Part of a small language model's weights.
Size: 16 layers, MLP 704 SwiGLU, vocabulary 2707, 13.2M parameters.
Architecture: no biases in attention or MLP, untied embeddings.
Training: a variant of Adam for these matrices, 407M tokens, 6205 steps.
Each number is 500 + 50 x the weight over its row's rms, rounded and kept within 0 to 999. Layers, rows and columns count from 0. Numbers have three digits each. The size before them is the row's rms in percent of the matrix's.

# gate: layer 12 MLP gate, 704x256, rms 0.0948, rows 445-479, columns 128-255
# up: layer 12 MLP up, 704x256, rms 0.0975, rows 445-479, columns 128-255
# down: layer 12 MLP down (transposed), 704x256, rms 0.0935, rows 445-479, columns 128-255
gate445 106:574526490578603437468528551385552498526476487442537505450456577497513513519546497505516445514598472463575549479505470515573460623409522532469543513481515539471516529483487395507459554525523473458560437435499455390534480509617520458482471500493515531424424582492550480543523511425508543486579491490497463444445434420521485561547510569557569514478536552508554461468542423442455517496521
up445 100:510496448521479524471528439561484467491549477487525483490520485534519469590498488511489491583394506502460548470530632470456566549707575444558490473520547532509547503554494487569552507532457426460493583554523495449521450477575451518466560443583456520526567519496492535487472622514521546532541455505451463511567484517461476449522443400568438444568512477446488486537490441568608541499478
down445 101:539483486556532433534483518400430501514488464462545459506423580524567531514488466470515480550550458504638498454463486482521529502426504456454483529447399593576505518452468432557520513399505513494557445498524444479549474471565458427489496543485506386517463467492548492496450465427516606525584580443411502478490437472586461610553589509477584488457520537489556560530451496415498506433457
gate446 107:460445441519466517523508486546492456574555594527440524433410583484412572539520537493484452501451487509496468405549502616558437605488513483539435510579514525507489501445476453500494468532443525428500542478497459469561481477544455544460531522460536565491490533420541513548637532565507516517515464465493489594536529456454464508536460424489540522468556490586489433528428425498510494465508
up446 112:476488448550503537458546561505540525491485453387625463543423473514474391513487425524496450499613561524515571482474455525412514481470500551506583530409549512450445450536521534462404499478481502444493489476458514386549466480508604505513467469467413491449425499624512503518606546388447492526547498522509476462528525451495621516563515394574491478480480620543550597559557533511414518516405
down446 111:486507454521462482501497476569455544540473574448540483493518490480505422475501434521485393546514560594524487508518495529466436512416437516459509476458445480483546472455473571548518582488353493459549435533448452430520477515513524531462449515470479518431550552601366396525560403534514614502487505494450509549520562466415455497483573554438501452436410515506504501616550418478533565566529
gate447 103:528568519510522578501482484553511557489601456583485436449552474467471550509489488562559517534431465530503516383451571471578586573548432495489424427531480472483431419475497537448472347614444546440510467509578474505450479439514477563404556436539494537520477563529444467450509483531555562519514504557550437569513548508386529514539459465503543458431463419537573468526520483471539504570467
up447 099:508446468533460477466490479528442505443538416486555510614471491470420549517559534480490475467544493527562358575491496552490455436471426516617477449467527479570474544503516396548442558403478433436406513411493499464454491426560563499523501516480565499445441527482520546526466428483474455446509530475445499465419425454536453437453544638537522586621496588419510525452513510385496542471546
down447 099:419525625490394491496459411528457518443493449455489522546548407537475516390532478458529507455497527532446502561399539451504559584592459513510492418543505581513505505497546552519459511497486515393553463501465408455610511489425517584436580531502413451454407524470450475495481557485432558493473425394460525474538497515590474511449476596450503478526480484528511501469440465474537567499515
gate448 105:611515441448525584468488448428547511445489547503525535523428505534479453472547460518569391515572520489612502451638465403448520517469539449521518533551531555530534532472542524494464530539442447643579550516518600501505480448428432489528510467565448505518518525451438500525526573470541545532636468459541575490477470456576515469490412523560483545573525529546629538541515489521428485515517
up448 100:532538476517452480447419522540447517520505519493512503473518461469561580532477429537417455564592454463498453437585550442562505494501527565451417511524483464552462504486516604527586556496523437522461538465601385586491543555435593504493550504622502462496517462424467597533478491467462476414428414447536445501488545510417450440476424534432472444451530535449521414527527513574499496518481
down448 102:423481554556460536440515518548476433518509537578487541409427553437514501521501499467474451544554516546506544442514542603632455442546464565486514514574518468583459564434473525517509516591453524529583571486453602570475496494472492452494482518504502482492574469495439570535558508510546528523466536498500494497526512531500588404522505487558508488656537505516631516523469403495502507544523
gate449 090:481455506465561524475449575430439439490473475563491599474478527577570488466484441514420537506435479426401527592518471509535466499420471564557414481576547414480478571490413500569518426504564459520541575480450452494478538494504462478568465439501479551463473521514391541534531469485524405524493500475425500541470501638526538428431496514538510503510480468442475516519558575456473532483403
up449 088:501458473496511492464494473429492530486551529483489514474508482515503361460466488648441545523476549501367517543467475490484468542529442605560368565487549502470538519497540502560510522433602553508530550495519379492482469571528510546492461529530547462466523439554441503549484483538500421429466525484372526428448493559474509501432466493481545548516486559494506568485514443506531456540499
down449 076:526563430488476474554487472552524515520475531515496428550515426497448542478500567411541514480525477503637460480536539481561539450597530408462616477467486486557461467492476552486514562503453425467492505542486561535517504506449502426470581556504489434490543485471560561514449536501499536550516557485614477461524496451443474513547520495523504497451510437554511478481497505570437541427521
gate450 101:549456449569532481498560511443593557501548429447462485477459488520555495479483555536511537570448502583547566501568516506515538541527551496454421543454497538562537438494449501518450414393503512480349516424560550410599498462559462401470493516523538551448507538506521500539500486475482395435493524471398444459470475486586487545504519502477524604523511476484436451461529455531535489554520
up450 103:496598549508515551465419490582543538470435545507433464425517541486430601607636436463525447498417434495524555483459548360492469475501509510505488439527440508539517475530539464436600519502532487517543460408425392429492536544499448517501521493459506471465404511492510510549556536612566497551467455561477542487581468485447564564516502503600503408540515576479585463522548512525525395395437
down450 100:489587436586454516469463493510571572546483464474463494486531447520496499519555498445547507498432497549536487504500549474535447592582509507477495525433478533470565428496457550473475454480565526495474492473487440425552487501494536558464551484558457498507499473542605309551537482562554486499513444536429472460487356424482501531495595513515524535470509578478554424537592523472436424541491
gate451 105:551566531524553508510489571450555510491509551476444539424489571544499511474497495518535523505500444526508537553492521674491538413515484517519495531539405502552564509516533529488544421599532433505438464547445500474543400449571493479301506526437526571517473527520523483434542490516542526468468517441449446546500478539548483563547540486513463474563517436553606508569548539497612622523496
up451 105:587539486508559489522465528495548504499501434594502491555641514489499498562491446512554462516527488536481570474509419462497488493445424417544503569572568596610492632529403559442512486454422523512475438540446504592435461554422551482482427502457528534475449401428490470544597474460507442457577578583439460507471517499485509470519395510506486540529543577449493437579506464500442525549555
down451 104:417506487532504491510472532444506496535449524579501396478439572512525499512520504439520465542459516536520516450446411531485575508425505564489460497527452437563504629470525628511548432385477451451509502595449565510538502584492483483462466497430563576571508547481468473419591586477514503582535573494458531465393482457476516533525494463531498551581513554484486507608545490483572522557536
gate452 121:546469552537545505485496424487399585494599446434600588571584519432496499539524580461440477560620451379463473511453523465468570491383541567441448498521440457396531532469542455517433526495483512489462451372555504454566479468517544429521508454498496482492432445554558474542400586445463482387494491590427510445424498451453465562570467505512424481460530517529517509516471445571500478514498
up452 100:540554470482497537470512523527591596508550537456463484410455480605466430403572547641503508484513473517590567451488566460463522522498531509499435530545440578531484506523427522472587442470509436507577476559536558504515521472524515514521553460524492455479443521488538479529505469579554459464489521455568505514573490359541432432462373500578492504470451520514512540581538521577443514443633
down452 105:431489538498427534488534463505400473420563464432594481528525449431606473525476534532458543496536482465339526578431497541615487456466491621507518429524564466456567469411504475591480550474441479454494485469585423492492472454449477401563504477491524500438441381470453493523464522487396489426462527530435569415489449464463489492494514565375454584423507506459462451519522468536575525509489
gate453 099:515461437439521463566467516489547511502600405455474535507437533460474510513500461647535500566505542589530554480536500445494440522486507492495441435526482585416484426560520552491430443512378401499494470508419482388454502606518515467437493529471516485554521488443559436499530555447555468486549404503525476573558427486465524535528461516547423495505606431496442468457448472492512590586523
up453 098:487480456433502513540483487448521572530589518573478550563581455502521525444491477463549525489469558535534479578443514433462440538535558486490486458469510589503584469442553524507585549510541425514491482455384532434494522478559488562517478501472470458543406506462515512497575527530482570463500461521485505459610449476481561555415518494577482485495504461532458532542480505535542494590522
down453 105:505469469556487517408483547447512447494630503515526607526556383482452567505477563434520496460448562505558542533492503568530500473499478401509471534429498445471596479458570357499539612525619455504476455501511488535509580436476493504537510546450410430561483439473511470557475427500390564498432555550496484485483526434571504456502494464423586464470436532501489451527468590612481463461465
gate454 105:502561551482586655523452529481443513485588430575509465495397516497465515503439440635539478555526445505478630480499481448515508507485401419473464522526477477562579437496562510435426494536474431565513498547490465439569492487479541425516594574537557536523514544475550377502479501564457516519555526482460492512507476517557397442465525553582496481446616409537536498509463419534451569415530
up454 113:535397536491552573548446437543466492470516541534493453517590548531458534523481491457505508472471467346431491336414509459589465443533513561487451468568513405545496564430505512410515563533534428524524522479492405501535523512542512515452590539445553424461526540489500513519516534512477507553406545475408518448456452623512588494511477488496530508473480475578513534474459528542557517562476
down454 114:558476515435490430576552487483510574471432481568466512514556542459459515470505530486467532491536592414592430529451499450517553474515518526471456490566509408522578560471545519464514509577579487540492532475518436506531510468472499542407541501473517415538479483517524531473460481526422637466532580498450482456557456542534563540423446468498591428428531470551430484487443534483529529542439
gate455 110:491513540580482455509460398518551513507516534465429529549475584429552567476521451471436516551508508397517573484389527552548449512564451399464524501531469499539548531469425461595576540515551399500524567527537507485547468495611468540535390546455412517483537448527497482527519443450465629514424452493461528542405518440530520500490436582460531491459509572465503493414518510497504553563459
up455 102:468520454420493519461416555473452454545551447518524458458553506576554350545568573517456485563559552581459514507553655415444529479481493454554433552488579509491521548476505599409456448497461471443490518542513474532538566539452549519511571367496523521455574485455426496517519388564500530509480556558499544490524551422403585461491399530568440495468518468466522466588490493497475501476565
down455 097:445529499563481547475647476474508475485569499506551511592448504507505565498536521454406594526522477450533460557497493600620539564489461478473547472595563515594506504443442482597489628397503505473605467425514483441496457477552520543519486499497515462540439457460523506420417569466428516443529480425475470613517520494504443485446457440469545545549485556489530461455521457450464589491541
gate456 096:381527475555409588420460446504529467479469532463461507429450485485544472459411581520549509548577541457499506460418563508605525450477541471420461398508482494441430471532481549502459510445590541540435411504461549465515544513529491607428502487460478489489557487512568442468423447433463562414476558523599461488497494458572443558429473404443561450476543531455517533555537507469495441452470
up456 096:525597522592516380541484487506582504471501473549516485483458504480610448437419490459528608453513488483472503510458594534453580496503412560393402501520569497508486464544495421504493541425508581594495461562494535490520397495414460530498532522562503455504589462504390399507498496462582478411404565545536519473447385516494515511461451600449584499368500442465559381480444548492562433473550
down456 098:499476467561488470564461537507492575559436467543515523461530489578536483508487534498551538517408457460440469556505576496498568534553503546518589452469427464410486513419497517511424461624516505527476628495567568528463474525470499537460508441431540542479466458542428630535393421503513415530502487553506571491479500452481495518543573494451511507514423466514500485425480508464632447490591
gate457 097:512475570487498520571429593437493468393450557445577535544504531495444563502573475459583438507390484545507607488532451514450507490538454490530516461590456599572440552493412504494468538479475474451454452411436457513557543395424378434416455501475467435546444521450505528537532470488413554504583513431540488596498549490476551546491605461497449435515499496467499464548425419535486442460470
up457 102:634520522453510539433531464501482492560519529419456468445581569496516609481478563561516477518574516496512440451525482448573520530497473440501489446518607558526600505540511584522414570460452454553523465542545478500569500514476543526450524542478505527427510426474467530482505532492559491546487569446447407495500522479469415540555437499558566523505526426549561460461445467519481576602484
down457 104:491553503459497429521557468485456511520503499450539607440500473516449402481518524414572501572502555495505563442556495434553541340501431490492483472587500547509487553568504547458387510425482534499605516524430542565466539467487433548425471455472455531504504481521530493472562483495438621632516532438559439573501609426508408600508470509642471481523531470582590466458542451443542513492469
gate458 103:550452522483588519534487478475451537446525373504550465576561542488526522482520524482479467504469427471508444531494449566502496455450480493460449488555394490448491442496553549378567462488524548459402513446513545528524522404532510425526483529519565482544478487544532445550534450408499467359487532512459516523377408464551522428438471595554456538587443507446474483474425449515384507559457
up458 095:490476654418475518487576546488434517522499501470494443530458616476518360518475544497620634523459488553428482460478510535534532479580436505550518458584547521542506547536447555454527578565434493502495537632476440514468493548393496512468460619479506481499545505421462515530565469476464519579436521500518507470449476573466444497506487513478444490426531499581485475538486498434507543458452
down458 101:545547453526443515508501349572549499481520598506423499543540523465482446403494495482509442489470550374439435491476450538528485550546459584471565558527532484466497546520557476576484471451470454478521542536533444493505439496450485510540550549535516584454477540564491352494464453527469454558546458480482555552519482552389407500462503484429573463519488494442519565468542525462559449535444
gate459 089:554588538430435528468471509589457523475496480508483488499487540420606410438526620468349502509475473394517497538414603472416607547483645358448544443535410506521517499422510485386502551483559533487510533510508525510521464462514454461516511534528412527611508542601451473517384467474426419517529437531488523570479488432484538458504516487419523509547577443478500566463535442535513461391523
up459 095:519526459536489540490529465506501526554501575461524484460481504530498588531522516545531464483506559485493544496518428509523570502466385540462497537526564500437511456574442502691616429548472521514569471522509486445541506539436499514474556486536536607483584430461500464483596619507561561464523479520560492448542522441510442421560425433451501521507513489614539504506575511539594502479553
down459 095:533583429521539517508458503499496494525558490475474506511513489461514557553500569543498438577500435416487509533485516473477498496484462431468494583536469456468558389580504498566596470462519486505512477544522593521540502549459474507518552520567529476518573404503498535469503495464579482488495446581513458507502465387486458403520510523411489468479482426464642507560510498566671477425574
gate460 106:430423560505408501599403543438492426541514572425557634499517481404557433487453525513533514586461467510485460494495559496454585527495503557496483499488593521506517454511554460543495499549485582369509514489451488526501558530489559429502564463544442495542457518516471490439508580491425516527481449411494511481495642571505437459458438541472494503445503484511489514557486525473580537499525
up460 099:478504460477495510511589542507585522481497559487442466600589497522513442457649482502547397476474448407626503500578496515527566515468554437493439540528563676459446527427452472419414525594528440534600554404509544481513490412518543548543507454502502499549479505554451519463497452492624499453497469622481414585520579494476524481465455433535486435503501503493468484523475536485415487454507
down460 098:420462528544436525419422526506508447549506438477556571464485560464551416431483491464558440472486450549502427478464471469519490521593413575536488450572579561448473522458447570574509530465549496409494448510542536457537587490522468494453420463413454473478496502450493569478562500484527533570543537488500504516479539541500486571499495463519501440498498661470471527509583529570558467530498
gate461 114:482488525447556569463438586574507527445505577492503537506404568487511533544494498538506433484482513564527496519481452508508501505451539517516593473500457553486637448516420449456480468490520424397480511577419526409499542536597537437448453473436555528565508576538624429539476527465523515466535512511497575567426486373520432479517570533496461525524495459507513577493479475487493510591604
up461 111:436493469503528529524487583588559461492524510427498539483484532467522540512541567435495548416357467481464412487527461460495461569562539454491486459532439563496603462386438454392516550535546539424405520538501449435446471559526424490568435455455530541543504573560551508536487470500519514479481562493510403597415446521556575471443547537493500467461438502469544455565470498538469474490477
down461 109:487571521487544392555451579537444477495510504528490491539493548519468497419468369488502579482478499436445583528439584484560544457508509457447436599455508513440464516452447600549493471524540595483517421491595515571428488561426452496544547483563494452532499428475515459515532511503554534455385453592519460456554500510453573475434551543562471515480462498548425449570568525520469523522435
gate462 094:479486456506535539523479472459458464508500513550540550497599537525517453458494586462577539483530497494451517448465488480490610541491469472549544525486419490429485596508530514475506479466502416535517493493509433512513502564508507454506567528523573505551591516425492488544485485530391520546503508602538484526466499425554486575392422596460483417425422556541499447353579415525485490443500
up462 092:560464552561491473485530565497518572493498443517435421568459445524483434511496397522460520500470486559511424489499522518546351526442539535503473435535560573527436459525524566517434515467554483529491511528388440505552527459509489539508554488545601397538482422486495597496607470466597475479386484422541478474508499577442560451499490521488554495462477429565483625565471508484558517546422
down462 094:465505493477559445484431432490490407452525587528505520397555546470543458434527577440569436510504522515455510452452486460446601501514473467553554492508484487352473533525522503456506526531499476510474589553521500523491511542452501454499492533470471520418526555530492380519397524549447492538531547485419522501531477473565503485464487592482462527507424636448487398416522487488468525481517
gate463 094:463517479511508451589517471657419503379550433479519524499522547475508412527518540511475531471640530400486540456506546404444594483457494510456492502520447509431485580423509496381544449446497491481448374406517477526489464455505463459454475476494504516564379441499521493586511481505552466452555487472547457501404473453482458455432581516487473521465577485559490429539546477517509580569586
up463 102:490536452476494506391495483479404518516525508507519416386526458450431629522523474594552453484470534561440522497467450552579481535628493575511524437525438529519489531575518456633446551501515513514523404513547486411532467555452473540460488512524484567534593550473503438382543606455460520526451418537573438502559506460445440584596431525514526445464397415472647459500485447468537359527467
down463 103:541515514561517457511527564529422442511602433532511421354563479464495562516495391527477557418480531491439590565463473506388472521553526535459443452474553591504512488512544463516421505432484514572495508425439472604499514532494435528509460544554482515510496634555427484578442540539524398502455488515527444541483536512425511528574511501481538497489494449469604509567516519502450461586456
gate464 094:459452484554465538459514493577535446524414470497482496488469575559398605549557473508474405466585545531633408459481569471461541559501512503394522515498474467426593504521535497561569531459525559631558421481457554518602454411473474406512462474547470566440449535440507469409563559535498507498537433567514413474595572401540562586514505412482491510514489540591460466472504542571462557527545
up464 095:493587529508479515493520512524545462542489493436494520520590519545573456396418468503480605539472609518519414578482493419602432576559561571406566548492507408396494484489571497571492387534527528513484454514497579586479536512511494485530407516587466480446508442480412496495543552447510400557461464478518458481518544496532534474532470560522548614505426529586449485527505576479540472641501
down464 095:542540462502471440425472433491494486486577573467536481491512401507478361436475516462508531510491480522431566529527412471479520486465459578533462490451565556543529490489574554444442524528393487424551527532564437539463543576435537553477476469456469505583517565531535464532473489492508444498414578497486532513443468597435491437480457582564477427474500489468591520444496427466545494417468
gate465 091:540511427547451507573533446588571489525411531422529563516517535478462489522457469445535512467465406525576493495515516469479511470545520476398487593445495528519429440489516468551489437541549475530453443538505496528465391478525481488486582514496483464527555471395498431447504490601498491495444502463588493517508479407452457429534511528468522531508502437520494483501409495534507461501557
up465 101:492453536464474523406534571439454430486510455551553541468601479584538552432560469486514556446423487497457496518538495421562555427542534673576377602446579473528521558529481509541514414397628534553551485508447523484407471420547410508411505509412512526527458520445500494491590368569489486470476507473507474467511452491519593459444464473488550581508470463498572485454589579540522457525519
down465 102:474482610447516501406476504494469463470534391498498572545523437517563487516474500452515473553577549424425480430482449517443548450432498577539475502509534374554618651592532467472583579469442534526495463434487588511522569508491434527494517507518505477517517497553505373526531454475477405482538466511420399404479514541508540513532495440543535506476468512494465404504543516475525479502528
gate466 098:497622552553570394525557434546507591504475497525508446458471550536433503477601553450476448487489408560558500480490565475482530419516539445459475467489581573446511468494424615538601548553564428502548464522473439531524450508464445425541533528512522423433584556545487428488536635540560521519484454500558488484473447500431509474477492461581429436528604510390537427537573437571558577479580
up466 100:603479511550524444440463450523521622519494602486442518496509503522518466446503587398414434415462557545446541501400507459570533470529538511502483465505504508466513524521459470492489539600562431517568418550590490469494436580454474478498538423543504424431570533518533482535500537546486480532399499471519459543510418493437375450477458406555422470489490408500459482460534466535495480565519
down466 094:494505514572503537469526473480437596489481399470538473544555431496428482489482576444485375485483425504518494469471498521511440439475516477559510430517465461412526441532488475510577489539655429515508512424506477512541405500390475446555541569490509502474589539542523496465494558518503525488577498455494549434453463484449512439531545471511533420540472516463588432527466435564443536504400
gate467 107:516396437458532506500465515509435499440506550442516478462472545451574446516471403570472521600513493526527584440502463593518452566441506485589462524478492420535449474516471488489448551558493559497534472456503454434473504517502479442462515421517503518536492437565439398516501509542507491440560468484444462532509618579485563542446515414546431612406527508494479484513522400564502428483600
up467 104:512500505413485513660567628458437524507468423459485501547500525484437401492515506459391527497396450470533428474459535386584502533448542561537430498384456471504466535458499565483413545522552577473474462490502489442529538466502401498448453496498466589506511511398428554577439481519502511459573533524506450411515554521432546557425478466535435458439397513571519476640456468586476512624509
down467 103:538528534488453528613434538378527530536504459518591534460474489462541517442433610453548533473523523573503469505498486425447496431440533525465529540492575432535485491454447440560484488466525547472459531419564405548510494463496484451523461545541443466436490484534419399547454531397430512452422508506576490459510467551482577495459467578557584448424599486474533444538515563579499493608422
gate468 096:504558471490488548536489500474537501507521448461474502462524450472505504557548392496535456509584491558506628435501495462528619558475564420403474459542548585510474469539434529445439449455453508448490500465499451488592447526594394466505456465515351488500414516413495545465519522517515544410490473450455428542437529475519525530440577438507509488562506482409442480498517483607458440479495
up468 109:584436462479489451508523475450520527531479483459466557538499586518508511571563538508518527512459479429586437476596579438529484497545506505554437515480510529631474563509442536431476514515456458436481556517516434406419559525460549474483559500443634458504500561392470526501472430513542418571445574599518392480516481520538551505454477559596468543487534507551462489550495493517442432504518
down468 104:502465445489588439529555503511493421445506434440519548498549450496491475508503478465515495480497534577526620413545484418428536533561437501496448421568556611543474408560442533473490400605500588475442559466476463474501504489474523481478514511493454416496464441438497525499481436559546471466481585437517411421508548487566467581454463543463451516409564599508513437465488573485580458473511
gate469 093:546552493482484513436575421421515515469500499494498521525430494420593552486575551502498493527436469441533494470533515509515431498448613488522542498453530481462409501573545518530528460546560529449457514509469427532574387508557439442584433400453431550530586511473523383488481558446540427504548519470502471606492475523533419511530511549542497537590552528531511552414503519517555524433493
up469 089:531403517482444482433574496367554430503501526546506479428435472487491456466549466500543506491476457462497356438507502558532483478537511473554459505466494474483358520605513444462438476454547484457506502487462415506566414548483519505530505440492395464509461507441450490519495462471503475530529530423591520627513452539509429567507474545569512614546536506511549551496521406497551540470384
down469 094:397600517506519515516529553516502505540525444526474397459446511581532511429464467596510496518484504496492431528505584530482484459590423455558432518432569535471512480542506446550526503465496486575545439455473464561469571486481465503461565574428522371528517485500507644500490506499532558622493502464624526461524489470514436582524440543513504486488488489480581393480521449555451505548489
gate470 085:489404476487491560498519510549513488534527442543498540565469621441421553547557372493550529513490475513596498446468495439504415508503460503468547522479449437515503501527564489442455486549551523480494446556441411467560524471568502401464359464434499486525571498496507521449576510427542501469524459454477476524430483488519461599429497448500513407523486383561489552487526464453467475493572
up470 094:489472440457515541476537555512493514479492470520475452520480493605423562500499377475452581360459480499518398553446552444436459426460482489536515543492474508489561430504529534395522507545542505480468451619513436516488546577514479527496423501531427571480530404492480527538562553494531501533534413457470530526526478513557463357430417507464505540474439478522475554473574541481551546489514
down470 095:531513495498431504529490504470607468471561555490471435479537444498516543518498488505540506568436428561481446398510433542391557471460532503472432417583450538489527449474470586461526548461535412589542415456503541482553476478472499564492502518648544489461480519531483592504471507477476413553464545486485496456511495429556462434503561516462406583440502484428433464537560537508595536486455
gate471 101:563434400477474502493492429493520569496543540511497527488505498494533484482531482506474503569528492454575514511527522472485494436451557396492553455417552397501453556520484517503459489430540523425530517495436599489547569494504455426520507490516472438418553421528404511455601507550503536522607430535538588604557572495474472458509511452540589497640501515455493551499572473560526499550411
up471 097:419471645551478509423425457464447500500446541588562498473454482500449506466423463539379501430386473481403556566472487515499506545540547549451500480526503520459565434492490474595632510561494471502447542483578498560459428646459414460484556501602554477498566472511504483504499645516478495441487488532511463473485477467472521501513447494497523519460509469435494475497570463457445522481508
down471 098:498510531494456468400495543556444528424502455556483480406542544469488527524470537484617585526453427458494505488489553524398506517521413466514517543540441460559484522541518482478560582573493446494568537517548491538498454533482504421532622457500583430496574493523558342510519581527540510563458599494535537488482472471550409448607513510539437493469465417533536575515504532533492482523579
gate472 087:463539498388467503566543536471452478540455516414450544562571535486562474457519549585380531523489543448522493504544455503488467499417504409505543515546495558493519536473532511528533497590460518497483507505506558580552527501478406487566533399501506585497579487473491487529526539489510554498571510451539490526522395429560508454597475453495537570541568516462572541447483537528456410500530
up472 094:523529537469478564551430546421424490530485617539513443493570414573543464486494432457355470516508497526514421569502476500540497508531512521556525540529536505505508581475450469484533468503627507512570518439533480494477496523460496589550581439516462462466546462581467549555526476507503507525547511433536540421596530557565517458471522493483447495454363586543530516482572515491512522542415
down472 095:567490518577462551517462479562455435477431532597522402480491510530494511474423470496559456460409539564553517527470494528443538451484487508478463486448499457592487446508462449458485423435506537519445487457468431446489479484489522426478535595532568480550406527498556537497523428492517459485405500551535490442561595564482482533421494489498501411527487490509503428542525529470500561526483
gate473 114:516510498502565531549434395511614426537561409465486518534413515481547499533555501515510509509558514478533475476525460511499587450396449549462468469454493474467545403401535518587510608478510469530477477565499535512456449403488446479505452601502560510511633558518507485449546558464517565474543499487491455588397553504573440487395487446531561446398536444453490490461583537592480467521498
up473 105:497450503418479526659545486573575514487451588458489466403511504559465477511516493542599508515509452579543511465538561491521542501527532566536449565441562499500576505530593513498571487622487485491483509458556537434537597467545410489550510410634443567443560558431613504558482514522498615452551407492531493506496503519464518512457392511518462421476485492567537421509495540495537424389540
down473 108:544486418496463523554513616388461494448477430439496535448532534421524483438562446482499459516495503532529436490517555572512523445532591486496561518504443501529524482538497558530536616501531501480563540469474494450522435432417463469454494529585519517487520475487578578544479503516440528429503538592451543459469501586429587513534486487558365460506592392553479407580505517541532530484411
gate474 111:446510570549553549445510499474569499547499498521523430405573493480459466475507521591505516532514509483542520528534482648528516465447497362431500353564506545545542517499495604432486533501444419481560511522425494354509466472477475435499523525536492494465530529495533479496567476580468580560504502502566522540492493466507475548528549488539409481487607494477511413511526429558535458503428
up474 114:563577556442492553552530458518525466469404533462523370575442496508457487464432417394471435460604509571588489468549481504456535446438489564536507566633483457481546523544599598541448418524473416453495441547538488483402510455494505540491476503525466534592527508455475507575514486411498544519452538563473428535551519496453473454554514424482501405497503508503458479501558503500432502427487
down474 112:471526456452507546562432480513503528510480544581390483461467563508392489494563504503556448484474492467539469524498418564453492493530538461538485548538582610508551521501526537522471437505473521488487491436477524457515443513476491446419432537505448448507552561503471531571554387559499504494466532660460386500571486581432518433527547493510513442549559494523538518520585445558458483563602
gate475 094:465468476442482596583530508480553519497517446569440516474514521505518521617472418487546478590517497551551503481526468526465541522487560430518427535475399552581576478621458554522474532557462503455490509528496368369457518520435568436525517467399576544524463504475488457468545433482471487448539507574538529584466462497480537528496547519432413574469535544596489465529487427496548475400516
up475 100:560539528545516569484476458499576562478435451498524441606570472537564539491547443437549473526500513443506539440525590422522605520493554486445451451520559435501536504414498534403543395492538377496515562494550517491552475494528487596464523418476485475443477560391515522546544417578529545480522539561485433494497533576497534469385496484632540432532490439458543527533560523572474525533438
down475 100:414497546479503454589540540623650524503517419484502527568635523554545520466513507395458540513580454547493505490445450467506612493487472531438455490460467536504582467484488556471578455564560454525540485520387434493516558490534512516503510442497476524476469465499504456518530354554461547376528464571455489501492570510564574539456557483435483565386535539496511429586461509542457440502499
gate476 101:545528487478545532552443528496495429466472519516509488361422531433499550673465439486440522490452478594574436462551548418557412579423562447540390444527488506600451423567537432452473496553480513441461386515542441483522510392500424487477464474549481446438532474495521525460573440499505494600449560443470508500520550511427454489536625481467518527485511616493579431434482504536485548542491
up476 099:510600472403444542509564507552497540458386523475521511481471450564540533431474491519508600475464587469500504522494513492545588416551402472442462556567473568548561472340455419488524585482524480563524411430507524558529557542532541457438522531392512539514563409480421535483501525537453555476442542521451552605551524459472530429469506442502586499482487542492494447497596562444447563493558
down476 101:472567486512529553482560475472549517507465565521369529485435481473539555582488472447533341502453499601474525549489478431526458526452542470505520402446513422515492443630489517558429515524495432510511524420463516468439412550509476506492453499579573534463563517486613505453561459503532356461488503501510500545435440485489512453494621487573559568521420538600467535479488418580527524486461
gate477 112:509453402431485551497445483503517522355488441496548469533518524508481563430486570425487498649565475570607478575579523469479523442509496469541549573492401527501476559510486542459497467498495524481522490389532507564442508412526449479584489381453515556482483631526521410387444415537520419404521502487504478491503451499528536488598424538528420524602526548465454458556479452592435432519526
up477 114:453519521472470483522566552493480482498476461489518476434530542478458615617539457491586566394450454458448509483480505474445473547427495499457488516380638495492371536442486502525526570557414445573479450511501545497547585523475543463470489544482467510520398545424510550565542563393449604554536538501497530460540531474421442490449618390463637395456498571449555507486527517461583499553427
down477 104:482490516458445407520590538498524532496438536540520542552483529506498530586496512445514461388495495489594541480521472513507521560522521552572544554460484496451502503511554540521559506454495498533499500515521521474542542508468560521507478534514486449392541468532507419459494513507496447538494539451439531478489501493472439507445553488424510508586631546465428501507475502481503505464472
gate478 106:447384474529477515542464513540521502601496481509510484527455478473514506522487532459577475466463501577512468431499358509527531538547516544505513482430393561542412593517456547454458537508450544502487473572456423552512502558495475433538445516558528594442538581582555461506533536505515470489488450526422478506529488451548466468514513447530425532524585426514513561444628408597512501475521
up478 099:448492484475509509636620455553551456443522461460541429597491506540638533482408578496544516513524463493432490570500536361441500550508487593494501523543483472478522493553495390428526412519523543535531519484539491442430468472431507530479486503546474479428422596476511463498521528502526457412517507440466498488371557537544505486509555572489463530441507386485492520466574538556384491473573
down478 102:550585517500521506484480447468468465469517493567459554558456453616493520521442516559486491579507425451533525497511427588486476414436467455604502538497572402503495480600524473506439498498582507464477469527548502508440495465525430573497462437497474488500481475432507436475501539514504461508593455540546517576435509579509457583385432645487423545554474589515519482372491482535521558522418
gate479 088:404511548535522471424446488532474500423468553502528396479543587516471660497475472384554471424515509486579533413486579544436572487515479505501585408510458456467560531615493511474487510463439463535500324518521562463488450446492494484537494560518386440542550521386547492498517510551493551498557510481598501516567509490509416532507563396462463489540506484571483529476576515536497554516522
up479 095:525467519545525532496384449531528494531528533567481539553501577493544608550529460429548484583528484494570506488586547446493592635533564454497466551458452495492440501571496525532550495508417560439537505514484534562488455473542510442490496580570513611508465535531513436437546540489512437456528457589433564425498528534578450564501441538493482517442591494503540494504491472494493407476595
down479 093:425459600514511496391447488530500422497424539538509420465516546460407633505504461428510482456472475582543516495476530499474574512562459473529535424567514377516612546579546545439524481458488503552503377500497525518533478486507466505550504509457392473476515492449579572471506555473508450505545500499595531504492560503527481608505553407504497564518506557520525586440484567531483497522545